Part of a small language model's weights: 9 layers, a variant of SOAP for these matrices.
Each number is 128 + 24 x the weight over its row's rms, rounded and kept within 0 to 255. Layers, rows and columns count from 0. Numbers have three digits each. The size before them is the row's rms in percent of the matrix's.

# down: layer 2 MLP down (transposed), 704x256, rms 0.142, rows 526-560, columns 128-255
# gate: layer 2 MLP gate, 704x256, rms 0.156, rows 527-561, columns 128-255
# up: layer 2 MLP up, 704x256, rms 0.155, rows 527-561, columns 128-255
down526 106:114157096132099151131110109119085142129118138101155144094104143133125144116116125111105172141137089143146112102169122123141133095144154166120106120146121112120121154121102099133102116124088159098135144135113094120137129168111152179127139123124105133117058142115101148167150116152149170169098102120117154150086180148112142160150213117122108124149146088142126169141135113124164096122160
gate527 093:090082120142111119100111126122136107145100133120173165138126138177096106152109100080172183125153151187100101097105147125136090119171114125142160139134140132108100158111154136148133120151108099145093120115087128141114140138110123141079140131096158095108131129143097092091125139140088132129106090111119121123147154147113132123122126103161108079124148162120121166145092119152109127147110
up527 115:146170125119117164131135084147121139093154111122130099176108127168148079159166139135153131128129110138117145131144121149117112131144152072098118124123082110111128128125155125140113165144113117070086119130178111175136140145146117124143177167148128124131137136105137105123140133098113137123111125149131133137103148100083116116109119083135181159151130145078143195135123166114140115116130
down527 113:132165135101111113107148122123159098142121063158090165130118095104112109117106170125121100152110116119131170119135168170141142132160088118103152129150174118109134170122135120155121136089142175124173151130164116129135098138156124134133131132137148111092140105116113111128147134118153125160152075090119103142089121142146165110136157170106107141110169098090110170155162095108095139090110
gate528 099:153135141097116129141152156114142129113205132145121130144125101141105151142156143161157142097115093102143094137125121140132145136154120151119121124133179151142122174074078147159143117123102159152139130123118127118164132146117092116152131159129116110129095144164122073110090140136113087095152162162164147133100105170144164144156127098124101098094077148172073142111152129101110124106105
up528 089:125143114169146117110075170106124128135167101122124106112124084110147140127115101115137142125154101120186127100148104157091157129117133143101102106129164120156123171098101127119087134134105155175131111101126124166138134163114152116157136180181093110165117161164154102143094137172124142126111097154129120121143118137108129157157138120119114084117061092148050134108098117113151109137124
down528 094:169142159137091130144137120116085110145123163099139137128145118123106129132126145137130166167100129158113152176092126162134154129150105102132139174128116132156128152166143123108126110088133143142152153130118170147159101129158104124141120171105137095171143136122122106080131164113138078133124132122102121082071120113102106114122160138142116092160123135078148130124151111167157134144141
gate529 095:131091166123129162158130161131110126090126099133141143078184107078144110125103145126129167172126116123152131099141120111139119141169129163112102107125127143084145092097149141134142130146148103122124141120092105091169141118138122124119150117113063123129120117119128115109158117114152159162116132150115076148135145132157116133134161107164141121184120144108101135078140130123111161109139
up529 098:117128150121148129181112125144070124079123154127139131126111112129123152119131125147186100155137163097098096136134109133074126120080130152151076122156150113100137133132163121140155158134123101144111125130132124124100110184079110114162167162113134165154117143122121110183141137136121176123095114159106123159152120187170167132105192127143146122142127136143101125125140121120115154082128
down529 098:169147129151111118103122136143162137146122117105113110141107169120132179159107122145151121110100125148117121072146097119157130113095157160083141186103121110134110105144132131135135104175119160159089143132123120159092112096105107139146141151148169144095151120135166149161092117112137107129125104118148102117167118109106158145105091139141142089128159170139129105171159105133173117123112
gate530 099:107128129141156125096109124143122139126114139090117104132162136085113098125102101138135100106111165169112070098148089141137132099120102123150139112136160109151124175140090152151160130102145101149106115137116099111097134121100114084084103145180069146145132099156139115135108117140147109112089111128144153154134147088166132170123154101110175095170084124103151109132157148120150128157127
up530 098:123101167118111172141128181136095070123128136105156111164122125151131138098138118126151151126112127157120138144065141157103136118095085134126104130056107096141111117072158156167117165134136125155101124118132154147128144127120115146160128098126114107173149150092078154148119112113136124117125147131133103151095108085128114139136104123128148079141100085173147120124086149117116098088102
down530 099:132145127125110185154153145092120111129134093120181086131112109123152125146125170130159126151132115134121121171120176174111145144129164131144140152101127093132123141132153091141112142125132118158114141108147122136160121122094174136170136121120155129143088159148074135120130088091100120130136124140123096117135109140150109139112078104090115133097129091133107100179120140109143094145108
gate531 103:130121135133125136120135122080117102143082122123137120141110136140124140102089127179115102137106096136097122101126129129139118109140170161134158117158109158117097122091123175154174164161109119119158115113135101128119134141077116107147167130113129122140141141108091093131109103118111104162148117121086131138121160120151134133124154141127100103103121073073131075095125124128120115121127
up531 102:084135175157114130082114138154152109123134156125115153099106128109111119202093150128134079149104087100118120126132185118124165145138159135135098133097138154136094122117107130118117129157133109087100164129123134137141127120137120138115133142144089143145132116123190127121177109103160084128094133113136142091134140130125133118154175146094161141102151129169102158115127134142108163112118
down531 097:145139092140110117139164118141117104160119181126148140149089173138108166114135113157157129086114159126086134133111106163138101136103121132109113121154153146163158124107155113164117117140135149107145156133121098102152124159078132108113119130113143110101130118139100134130118151095124082104132179125121089130100132118148094135109083148148122120119158046129142121088136112148135107147156
gate532 101:069141103154123129128116132131149149176134163129141146117150171115105118113154139118160114197092145155135113127091091118101105114129087138164113120091068107097107188164158155156167148141126100110103106118137094140134117047141111170131113103113113154155150120109149117114157147102120128130114165126120141128124133105124134071146125090154153126150118130111145123144104130081120106085130
up532 102:131157152131098155109120128083128126130160104165145122115150126166144125129130153131150145120161162111133145135176097160167136125134153150093149131158134160162127122094151162122119122140160149137139097122126124076138095157170160128164156098108115078126145150137104130118123149136135128129145090111112130133089160127076050078127111145115136152143101119123177136150128152108134149130122
down532 105:085173160112138159090107152130127094112125124171104132103126096160111154109092128160142145147149137097109125144109103109152121166135124090140150146123168166164111139114123099095109084109148129138114131130086153120132136090101142110131128087134084132105119135123105138072140154117154105153126141151171145137089150176115118098140174156087108128128114095167127156133157145088107152125126
gate533 097:121141154122172130136163141118118147161138122154178116155121167117147126186110176141153102140117130103117117082080120138139136101119118111166145128102132123149143145124139119149076134134155170135085199180146127127092156136093130138118173148083113091134102164091134084114115120072098128104139147149132163103129126130129132118140083150121138124124101105109103140121139103109132166105149
up533 095:130101123086140127121160128130119083126104091097162154137091122167099110123093120111185185107101144151133140146158141125110159112130135103144125107164135146145120138133164163125115120124141137170125140099138126117146141141148115117127109088125156088168154119093146098089145109154137155180103098105163182131121144192111100102143176128102118147156118099155083157120110146136127138071095
down533 100:107062141125119133138137108135129107156110151102105137135096099157126180136125155101144162138128139180112125121132145120141175141149112142100089104127119146124153135111146130121164063136109133115179119118132109116148135107131075116148143134199122118100158127114164142109123115178131118148120119085112100129118096163131120147134173119118116116124145118132168147148128155133092142139092
gate534 095:140121123116093157150084119152145130142172108143131112131118084139083120122109084122131118135149141138146129153158106149151153121118105142135081095085097127165109134149161137110136158141136145116108155160148139112145127105110149152157133136173171151134117111124129146107156128102182074094079131138132168123136143122084150150181117073117123158120138094133128097134118114120135098141154
up534 085:096138129094132132125129133107077135114096150116136120110149144116122154189114132141159095116128151134155117141124125131083079125129142102130144135154140149110162097089120120148156123088145086108147128110110113100134141127132128119130107116060137099123133131138147142143122120112118158116121155113095105145115155119176084111101141159149163074107104117103135120109119150164112114089117
down534 093:065114159141119076131153103140151141159153173138161140091119177127148152161071146164179140128146106094122101115151126151149089134147110162091073147140132085117115144109128108089117127130124180146125119124125118120096147140144147133139102174091119102126154170080151125118142134155126123110080165113156133115109104093139142120171169190151142164133121097145099116156110139103127136127094
gate535 110:073112086109134101139099099113140122129107128132148138116132144158149126115135101108121138142163091146159145118141140154161146079152125151121145143151144117107099132166118103132120160138118125130155087129157117158099172111128065130113143201162126111140122108093150118109125135135088101134157140112085142125108146093146124108115117104142140071148132082117106129120112172123095131132103
up535 113:127141153161161098138148141130153121157070138099119130152148137110140116124115142120113150131153170109119101145148125134126125101106108113141133152106130146143156134137134146137131123113136109151122142142125135101089110143129097117142103147111161127115140108146162124140113113104125133071096183126098115110120100127151145150110092136093140132097095158101123116127119143149169140156106
down535 101:154105140086121134104096148113097104107121105094140108072075150155110124124174146125102154101145113130090126109123111158114128087094137099159137138107126149127126129155129147163086189137095172148119125134114160120119141166134108171127130099168104110137118101094104125160115121136064129163157136104095122077142177104174164115145113134136110148131171118157140155092094128107132144121120
gate536 103:135137139156131122074135142147119157149120163114107115129126119092107118138147093104144157153164112121156111108178176106080113139096147096128130118126144107115170103077118144164149075105155120167123134126089153134107145145138155143099105153099111148105132127104147133095123140137094102116120121133141113110147167116093121111079104148163129167100114168097146132124127129116103114118119
up536 096:148150080113152123111097128172112132157159132106136126141139135096124108112168147122135116147088138114130117125133122128137144118134134134127173134157139140071134111106098139088104106141158152109112127141110136184145084162159129106118126122107125144155120128103159135130126113123161148125103080178150127106132127143133096184172126167045153113100106128135131147158145130120169096122140
down536 098:148148098116102124128140137128114114124154140141094150109108146129132145156130111143120150128163133157083074164142183159167138139145113130118165129134119145099136157155141141121117163133112127123159167100144114147098083139101156121098123120109083103135107129098143153151112131090134149126093121131143123129137093139152118134144080148108132151157131088115113135139129141159163121086125
gate537 097:130127118135147101154144153169134149146095171120124158157115103117136138155129119144107149132104141145119145151123126150154101144117151158140132113119122126142148120135103137153117188097098144115136106133087102137114149102131065146157174135126106100118161168074105109131099116097109121118129100159095155179128138115123124145127158131106138161151125110141120137089083102133124120138147
up537 096:136101101146154085134143091093137146141101150094139126136067085115121104155127141154135149106143086138119145157161095175108106145158198143132102133148107146130115085111114130110104144154133110077166094157128119165148138159113083133121143136124118087146131140092099144114141163111163131105125161095091094159080145134114100146140150113140136157111082141132122155071098152124121105140140
down537 097:127121085133114158122157102173106181147133129112140142150143139157130165106172115112143128101141112130154122151106120154123091148157138144145106144159109118145115121157136060090134146118169137124169087086146133106135110119100119097116069156105158161165092115145115131130088145109149098131172127125137100105152142136189127142107149121163130129136146083131159138134146123146121117128133
gate538 094:139149112141166154177142090134140106127128070117149134079169107132160168129118129121094084101115114116147103175142132143100132100143131134150085127130149160095168165129126091140124102148090122160143188112163122133118173085164094089123104104123165079111118109124126142147134162096104123141146132113121097120122173106160129169089086134078195168146122166154119110135138108124140090168127
up538 091:108136112136089094089077141132108123119134129140142086136093088151133134119127138052161175116111127162131159116100144068101136147117104143130141086166121107128103098108116115149155081151122117116111124100135159148145113145154128147147130154161089161136126154108154136140127150125098139114125132102122145136124102117130141102126123152158118112120145104117163156114119127142119137104107
down538 096:111147106168085081084133120121169111127134152117163140138104095092142174133143172179120142132061125124159119133129139063152092133112121105128121108087124162120113153172140152101143165147143127122171161127132187131142139123140093130149159086130148114149135165124135154148152154115158135170138147112107144092130105114098132129113128155094145157126108108095106171173118078134153139145110
gate539 110:080142163122148139098196168181125158136153121149090113161115108122138126150141110141178102150137110126155184152114144143109120099114093148118115108137089126127107109060146136136145110100142078121100122130126112162139141132123131141111106123121102161127076110124162143115155115100162108127106127119155122093147135156136098161115146119114183119098089125136124112085131159169120108134171
up539 109:134162078108111107128102119056168093137119100122158134138126123141137086106165130144127132119126132102136139124148144115162129130116145102124138144108105164130177144182109135112098095097082155160141164120118151154149134134126149155128162119171138128139157169113108091139118128113109119131142140130141138125091159114085110104150144108140114139152150149135149121111134118136121176109146
down539 099:150098132181067122133144106195075142126108138080115151138113094137123158130186124109111097104086124120183106129115128143100122158169132151119107136085131164140106168122138152193116144139138105105126092117120142131114119127132109114102146155144106123151091129083135174115134108142120144143118108120143112113111131060109117134156149088138167105097128103142119134097119123093108135137105
gate540 102:150158093165130123113157133142136144137123129107134088142148198126142135134105176182122171120097122137089100118145081122134133112103159136094141124116135146129125143130127186096088139168140132153105140130151095158149167107112140118101168119104128137118157124159085140119127126132114127105138124128111167126146118123078073089152105139133108100165064132049132135138104116142151115100127
up540 109:125135143069164145129090142137094121099117180144127147176150134117154149100092123118149089140121134154146109122126105135094130139143122093150129105109100112148142087090137094129162116116139092149094134160133133126071121150138144146157132090118135135116095088184118121152111123113099124140119154093143103103134126105115164141145134132135116120113107102126077158116131112118142112099093
down540 108:103143106130103115125104082133105114114130159130136175148097125159056116088100146091112130145137110123127121134159128149091120149140149153173088137111119128135088114154120118105142119113089090096108144149128156099113177107177156103149155112109128149128102066185088108166108157111094088115131134111158115134121126134092139133176130135205115101119140140139129139147122100136146139146129
gate541 105:182138135137148123133137109156104113126112152097113122140129121128056127130134142119142138137100172132127137137135136117097111129139153104100144094116148156133117103134131117169137116156133114131119136157105149137108132098098101119125071122129150145147130113116120127103136120125127096122122083131137175122085084115088122163087042127163110131156088127100151104114106146150123185149094
up541 097:141154125097139120120129159137130165142138130075119147140099107121103131138159123137117109150153134088142112152147135129083117075155180112065141125134135150109128153088154144152120110105094140147103125147088149116140089111122122129140155139102179116138158125116137117107071099130126135142112148150136134123116109154172129117089160091138136089154126130129093148122147131144162092162089
down541 100:096093136097150114131157169068147117146134139128140144151128121110142146163151126147113116124107086130080163138137113105138111154120135102114097132122148082158093109091137143086138116087106143163122112120135093129142173150142156158079111122131109111168137110165176168145077096157118125128156148154129117108151144146180120122148171158137120142109155143137136122066146108124136115109143
gate542 094:083105120140120102109145187132137128127153169088163130103104140160147109145070122099137157176122143111140119142077164158132119176136165145129138111108169157133136133134133152102137179116145155143114111168082137171149158117123148170163116117116112099136147118159153087126098104146144138121074123113131089098099168116108135124140134142081112100116104121121129157166138149125133110124106
up542 108:150137103118167088105122098092120140109108105112071157151132125118131095126165112154152133115092141136155105121157116175096145131126115127123175112125099129113150108165097134094115124115157122149112146134127118097085094151157127101108142122137095167156111102093082157171134179120104117121157078147099156134140103123138101130108147103145148118126175125152169131137118147121151139145144
down542 106:185136094149178090069102120115129077136126153110123159127082123147172144163121151110153100146131138149111105115105133107110101159148106110112183138103160092143064126114129127160116114147103153162155118099108127137154120147129123142170111096079112127140181107113111143115141080127114121103135122147150106129094125134126117097133093128046129109129112108115119108114157123122134115121121
gate543 095:200168134110170096077132156104110121117180150091121159127132133114154140139102117116172152159103104123099143137130117112128104139124121131135108101110172148114146116126098072093135157096142138084153147132170135133091179121109191129086117105130142126126119157107158136145108147113104134160159132129150162109079119109080181102127113102124141112142153159125108102140144082139142145117144
up543 096:078110094162098122095134158155118138133092090124140130109151126131123087135150145113178109083162116142115183117148117137167120138110134147135142130112080123127141143099109113149153143162101129137129098133115090083126101102135100138122117144125108157119117110123109143092150112132147107140168126134136083116142143129098104142114138143143128091158102125147137164089147152155091145137140
down543 099:148103117091109171131101189122122157114097173146155148136167136130118119099155113141100124137144154140117176105175074121102129111137128126120145110130111137122160132103148091115151115183117151154142102137155137116091136123178131149137128117125095118098133113100092170072144147157130126108120152153103118129135155145124101088148156098142131125108113146140109117137134128173136155123105
gate544 103:119142129159128130159164103116129136123160077125137099122118095164101109125110084122124111086169139144095142151118137107136137144100125119122140134139124139132135132164138124162087153124152145172133091126136108103141108125127146132069159049147117136073115081108127189154113094127108103086135166089135150141058119114123134122153103111152115108110170152112120168171124141101147144138110
up544 102:176135128120142145142139104119104130149113119137132175106117136161158108095148190116164147141122104104150143089114128112128145091153075122152110115119125100082122104143127131107123114136112178114124156126149143180158100141124111109163119171097165118115143125105137148148125146145056138121161122147127126117155131161203148108122175145102164163118126120091142116114123087091119113129097
down544 106:124141134098150152178081141106108144144109127138157101112121107144099127110156115123108095133134107154125172154135100155087106117132149105120171149164085100145133133166097075120129088138141118095144128128098089134125125115147149110124085145128126100136105151184104097074145100109181156142089115188138095090110111118141119151128130119123105150168112101141134160127140108119129160128142
gate545 098:127164133089168139095139141092134088115134139104130134124152113059134148148123145125179116147146118158155084135105133133154156124165177151156150103110156146113105084081155149178124112101095139147132136106154129128196152128172138137097128133094125090117123055141112135145133154145154088121150141130123127149128144178183075108103130100138145125074112134170151132154132127117107145101128
up545 101:150165102110149114113150089164124108130168127128133080160170152129121130136111108133102086118105164094076158120117148159101176152136150105093152111111102108127121145146187109116127071118125137144143155145150136103123137111137170129141103138112147187152118076123119150175088163164133174123171140111150144129150125108115153105119135145134143121102141115161122119143167174153111134143105
down545 100:085122122105110145118190086147164124117169175146148116116151118140098122178141107137163117147122149157137144122121141151119132134154150096150134119164121143133132078097143126148145163107109163121171140163140146115163135109145149140125141139125155128110137105103136152113107125072171134150093103151161118137154132148120115131104144149168140144099090096162152126155133125146122177162144
gate546 104:140116145122144102135132150162111111117095104088150106067145156118112109118171117168150133132133166061132160144157170099098131119136092108157111139136132080120137083103133108132125094152122097108083103151119136119154150128146129134132128116049115118098108115153123084144159135123134084125169135134135147140146103157198100095089146129148140140145131139101148147126173112142154123149111
up546 111:156132143121150140132158111086163099136130170124124141159123149124142120152143125131144145134105127165115111136115065150151142135098143131093169137126053149094100119134109130119113100115135122128145141133131131153172098137132131115142131137146120154100125147173082130095167125123141127128138126129149078085167124115116161123148167151124160118092140128131112206116148123092077126068127
down546 109:119178107134101136140146145112107093130131128098121128130110130122118118127121142100101129137152101151130097116143151162123153126137119133137169133158144149133131118084093160144162133093152108124096180121122136121132144144125109113121155121118085135136117147109129167119113131123109139146135139118155110110102158144081135113103159088106161131154096141148102165115157125136108143191125
gate547 094:117120100136130092119119103131121153117161127115118164125115141171097119164141104081119164109137104133119156121096141111119160156108106099125136122115136093114132122069109128129095149165124144146160100128129128188145155111134107111141112111136138148130138127102115114157143127108098160105151128108104097102079153170114143107141112087139142169136191122138172132157163172103096125136149
up547 093:139138148121144109123132132136111089120128164093140136104143128123132128093135125151150123183112150124092112115125116158169110110115152133108123084195168134155137119160134143108156125142108156119159129099177144080154091142109175128105112089104118159088143107138128140110120156124095120172129115178181176126162143123174106145092140094107158141135093121081083114180146135154103167101151
down547 100:153089144110129104153103125142143159071147123170140123115122143099144119129161102113120078115119153169113114118128126153122115115114122100130146109139135136160103121156102087177162152173134172158153125152181112134149119122129117149118129135095115066161108122112150131161130128106141146149181124155112135077104138156130092158139103109160110155162136127147133125131133100125115136096133
gate548 097:151103089152101147191136141138137087079141151167134130147134137131124078137091142106119140142103101146092129126091139114118108143142137146170131139141148096144124083107058074159135117115170133128120106079142122107111121202080162143108118130152112127084136139136127122135122136096124174123147144119124137161085084143098095146108107125098150145130122135109174129135185153157120173094115
up548 100:118151129131136171095128174094138120093141114131138141130122124130131123114114159138127157119113131104137083111143158090111152168102105149107117122127181116092118153085109152134155129152123092163095137134114129119148096098156144100112176113147117115125109154095164169163102135127123150118155151121087144159122131167103156116128104152132099093119102156096137141150080134148162095101148
down548 100:092088133140152125151130135123071125172136110152123124127146101110150156147111133094115139134179141143140124150117106148142152141145129122130123098161120151129104116117147193145087109101126092129143155137123152145120105148081128136131121077160107145126154123168069118131118091112149076110107110148163132148174113123132129133126096150131104169136113135129081137071130082121112116075178
gate549 092:168139132156149131128134141144129089091126085165123093135157090083097115129159183136149088114129111129143129111184143136155105140091155055112147137150089121097165124140156118123130125156095098097145186152110105110124170107121094107169147124110147099132110132115120131111112085143168120086155149114089119133128126153124133144135095133153128149113112108102135135164096101135129155108116
up549 092:145117124150086103120147156134112124082136080159163107142147103116108117089138138145136097098113120160127122101139164135113116134104153129133115121113063124144144152126167094139147152133075137094136134142093133097094152107099112106113115137098145084126146124094121155116153116132120118126159156112128162098117114145154115100149126127198105110161119152148131129144122117175090096116145
down549 102:123106145132138153150118134135145130088143100168135114108150085095127120149112136106142089129120130137091109127144123140128098091159118132142159099129115123111169136120161110098127117132107161085138143101117149100103176151164126166143146115087134104135122107117160172146146146142192092129154171109121142147142130181115140120178110126125128127105135125094148121107120114133108109122157
gate550 096:147117106157154108104107139138157134124130094078137101103089114147118107123139155121145152159185130098125142144149149121088140123113130120136144152121139128060097097120122124117099138110149125123144099147123140116112153134147134138128090124164106162128102146106134116142130093146129169101150152118166170157162127142163118174132122169159146115142171093174143130107087138151107151148121
up550 095:152077144082123120148136129134091147143118100135137105117115140130114157109127107085134118169106109127117155143085169121119117120131135143108139143149090137152101139113135131144119108165114144104111117133146135133141094160142140132186176156091151114106165105136125137131148149109097071143138152122140071130093134130126144106152106094126119139120130148087106149170169053110146148116172
down550 096:157117144156122150107109094105177119143101133146148135130102142102146129130090096144142165090144138120120136079155121085089109123102093092089142104130141077126151131170130123097152177115152127127108155116159115137110107119128139128104124133128096085158133113082120150123138110140109169110121144093098147147148130151157149104110136107115126141110115146101123082181140160105126154148139
gate551 099:106153157151118137130134090145162108134138103100149160145125105168125147102151107125138128103179118135128160108095129097159140129133136151077121085141124136114133119165108136083099135151151123116092144131141143122110138111131136120133128134081113121111083164147093154135145086139133098155162131146147115143061107129104138140122113137150133119150171140099152170163111103072179154103153
up551 110:117119113101127123132064093169075122133116159113139087103115132106140116109117121140095149139113142124102145137138104121128105119145150123134123140166126122112112143147162122135119129125098100131100133138079163117191114119150113124148146134132151103070150098126104141118118192130093125134120180146128127109109125148126109138142128152134134088127149171141099161101088151121156140154103
down551 108:163167100113085169140145103153143127147145146129146173137121122166170170138119069090094135158129124126172121126176132135133116128189165110106086141108124162120115099145111120152103097142116149148133101141141136145129126133127136139092138129106131122126153186083137076081121112137146163142100120176124071149155132141146146142171169114170109123113108143117162119107132103163155152149121
gate552 101:129101133095115125121121061139115155158145121142133092152133125138095115148115101122138166138128140158085178115140117128129134112156165127178110122154140166129127107116152131107160131146112135088102135113158099148132131110114142115116110113121120165154131162093142146158175128129122118160126127103120174146092137104105134114111136103143122122095128145133117154110142100104126113161139
up552 098:114143132138130133161133128120120161144147143108114111163151108129166124150103147064117130135122151108091141130100146163136155147137143145075180117130149113132132142157134097116174107107132122100131131165083104150129163136097112162101100149066066112139193120152118136113145159151114154160152118124139112113108068140140122153154127135141160125154143143108100124121111125157132095165119
down552 100:145149083168087155126139092153116167103123091135146103148166109130133125149095144088127117117122148190143106099146139129124181176152162096107115144121144105154176109146117133147171123131168121120155138136124151111114151134155130126116116146094113113128140113169136149154104129172143121133114177182137137101158096114162130130138118099140076135100124130113113156082113104154123134109149
gate553 097:145126103098155167135087120127118112153160143110141204158146110169123172134141094143143105119130159169127079124115174156154128124124137100145131135100114127132097094132114156120106124128145086132116136114139125161131082119135141136080146138143148178101120124139104135159093196152100120108152124106115116100136131090110114144115151157148124157115119114134104175138157147125112145113145
up553 095:172149179089122154089105135161144109100101118125137107125157097154130155116141130125145102113126103126131188150141141109120140132149153108146178148125165158118139170136089148113134120131153137073106106101143092178145087120119124125144139069096112157115107137144116125116139103134149174144099117150148135106125136129088149129129151165145126162158119117111094146105138106173142122094086
down553 100:117143151133102095135121112129131126093134113137133102121116135130115172092154139152127151126138122119079150165105116143154115157118130136110143090166126142101192125112102170121183126101129121096162092127119127146140157133092108105131113106154151104103130124161147108167151152133172181128081167147089137188137132147135119095174110153099148116120112169113103101140076125126130123085128
gate554 098:116154102151101152109152076109096176117129166112132108107110139161119110115085114127136108124115135102113126146101117142126142131086125105106160135088124141138138086093116140133152102094142171197152127127100125170104075156104140108108118100066113148117117120114118154105108089149145165144152108122142129107169097111123134171140171154108171115143153138104159097184124082162130131138130
up554 096:117136092110133145147113134127132136094090119146118091150132119102074102109140140140088123127153095127120128089106154159123184149126115145094155080109110075118127106155087091108152073123163126158139141117119134137110137132206134101106155145108156122132140110075131109128113135127105141113126146112105170162112101155126147112179138098143123138138106128137118122146134109132128145149116
down554 094:137163153135146119126120147110114181120097148132140124127135127123147104106105120132168122091108180120135135113129111123146132138107129127112140166115126162149137161151166109089153157153102113133112115159132107109161137128090114116105057135138153137121093116111151132118137089138142148085129125126109083139140128139104164150123150101158106089182143109103081143137136104118122110149146
gate555 096:154166148115093105126153153109113161094096143119131152093121124123100121154100121133109148157134099131100093132116126126185091135133139156139142128143119159129142061132141114097114109119128117115103132117179115095133171121106168139110123101148108123134108125140142093126119135094155125163133082083114109148082142167054148082115119112143115117131117117125148099140137106108142122111138
up555 100:136149127083100119140133102129119162127085149121097123114095122108122133121082112131064139153166154116111116081123119117151095127123159120140142122145091150117123100133149103115145111104129086085100134089136169044152154150117172121110100108140090115105119089129120090078165130131136155139114117118125064130088129152065162125150125122156150130102138124150136094119121149137166127112145
down555 098:141164135102158087146139127142104181130126091095116155113121130125134129081132127126097091160145143146144111091145129137148119126143164160124108101170126149154132132127125121130147086144073178082113108113121155081152132122169114121090077152152173130107146085150136189134137157174118158140138150107117139127052137177151146086183147102156147103130141150132080099126112136147144057143100
gate556 100:143141158162134141208121100118110137133136101145099145153060128107136093163154111093156100140109147168111137164107129139126168102105109112160150101118131164137114161089137112132156125115094124157151121155143157134109143118132147141112165152126134166106141139125138098158106136080133129107090137110125144105154149122124097114098121164137100156132107149139103121133161122125097133104108
up556 097:112144161144164085144118121132095129148166103115134131153105157139167118160154147099134059152111179129097118123106125128131132102072144143160145113138102137141118178103152096172135107090093144158137146134160134140139129122160147161113128122159114137149097149152140087152127159088113140157119170145099141126161139129100126125118132144140127148160143091142169163099147134104144171108124
down556 089:146127122125158145097123103124112113169143130136102107135140112109124194162136119145137079116159122119157163137102143108158175144122112177157118148113106147160121104129139145176132116153068120122167152157130082121133072157162134137141130136160074103111117152167101096121132134178114139132137124149128174112138143145113124113104176108160111073118111096163110129106113135117157120096112
gate557 096:083139121086109115145109058119126148145151120141102107117089132122146112163117162123132113112104116105141163137147096142158143126087130137163127088111166128115147102153107138164131118125125140108172069122089164138094071127108127152098109133087143150115126097157174136137165137100152146125081132104100089141134116157140112115132081122137121160105132093158139127192111096125125153127162
up557 096:107158125138119124132136107103154124173143100131141134143086128128116125126143185127126116147102137142119159138141087135119147128125140130172132106112118133121198185141142112150160116158122111153167151118113103109140144140134120141154143133108146154126140151154128140111167092111132141112088141149103081162119169147103123107122130147135170129131145100085129125114090114127105186121122
down557 099:151106148094127156141130121140144101136141071142160112131167154151090093108157135154156120129111113137136101136120130094111103160117119159078122162140129143143115139110127168145160107079153169152166130091113116126114121148129103099138147086128144113083102162108118180113139129153127140142154130184127132123118098144134148137102155111137143114173105110171105167083143126130103120141129
gate558 091:110132116149132132095076088136085112099116122092121136129084113132183088103130138167115123138117130135133090157080117117136147148144117082137099080094131102092148115112111094149129108154118128139114124097183124118119151125159142119133114129138131128092124135107116118149139129104091118133102118101145078133142095160159119138071121140131113174170129130157126129132103124100133151111119
up558 097:112161138167108132148132081102136156151131184102111156124129111088134120147107132133122167146109125107118115136114099108175136132138100094149103076094116141085118138135097112129106138102117106147093096087163201143182133119179154125124067147142140113127112153128121120132123105126106180142142140121094085178151108151111134123131101139115107142145138137172160149136159102132171142096149
down558 097:147089117161104117142111092147108137094101178142105131141187114124169094108087135167106122128117155154154126141082121072149103115150140101124141094155107133080144101128086101130095120148128140147078129116141105154165138130139179119126085090175112132115099099122155095139131150112141150114161126117125120155135125172126104098121144128124103175147155102163085167068104125128140115147174
gate559 095:092171075145114136106098129149139155126103100122116154125150156148094086086098133096139148145138123181130119087100093095153117148135150141144109122093101119119149126118134121114170108118096076141139104112145152123108183083112137128123084085103113130124115152107140084113120130126096114098145116111133117156160150156112103105129184137154083132135141130156149105140134122098097146117125
up559 094:138111132154155129151124107116149183099113136115134138084116144104139123132147079118107144105103182132135129043119121108100090133148138097137179142099133139145150135097123169118135077135118125124130115090070142156132117134130135088105112147132083120115140113111130134124144089118160138123165176115114144121154123131149099116109124102139078171157130131113121116167115141108143114087127
down559 099:140105133144128107135139103124103142117133168125109144119108172132115125164121105120070138145075152156112116110135146121109136167136133058115058123144132086115152163121097135097148097121118132144124116144084120147090095147136107151080148177132103101120084100140096109116116109143165146153115103084153146126165144100111065116141176144101137132159100126146119120121162123145132130113126
gate560 097:123128111081098110152162139135124168154117129076169121113116146082087119138158147139140104088166135175119137108119122133077118108123130183132140138132136159152112137083107141136144157121136108144140116119146116150081096137163140106138118162111134106113129130128143117185127165136118126115140103138123091096079123118138077107145139167110151143135163126104112112136152097101103152079156
up560 093:137100114117102109097157135129185127121127135167123141136102136126098146115115079146148151132144165105188119103091134140105110136113097169127129110159107107119131124148141110168128129086153169107153118163118148074130138166166123143127180148098179101107111108176153118102138117143113138098126134114111108132095095154127152120109163115104090185109150127122148161125132102136099098132132
down560 094:178123136117144122049163096161152165133118140117099107149141148136124103126137121112140089137121143073119168145087150168105112103115132137142179160125109157155134104183123141147174096105114135136126085121081134138126138109118119081146119077171139089129066100138132082127148131080089151133110158137092128111128136154151071118146156163100104102141116103097139130159100135109149100114138
gate561 101:166127106125115117133112112133150122121117139142127103132073103155140106165116134125140107119139123156141166115118115116093104112168127116085133097146171120128123157158146123163112080143117102161115135132140114128088128189121130095120110073174111120126147152130149097137128147150124098150190129122140122136129127149132141149069140182149143104112140143104111110174151171110130099132132
up561 100:118093145164167125146122121139126115146147138093160129121137137113128103158098158186115168127127130128112125126147108155096115058120117149099109087125110090145103106178113136158102142119127120167131112109093101160130137138102094108123111090110160089126107108108128134155116122095127134137095135126142128165143151173149126132093110137129135153112122131102080118126105167131103133128151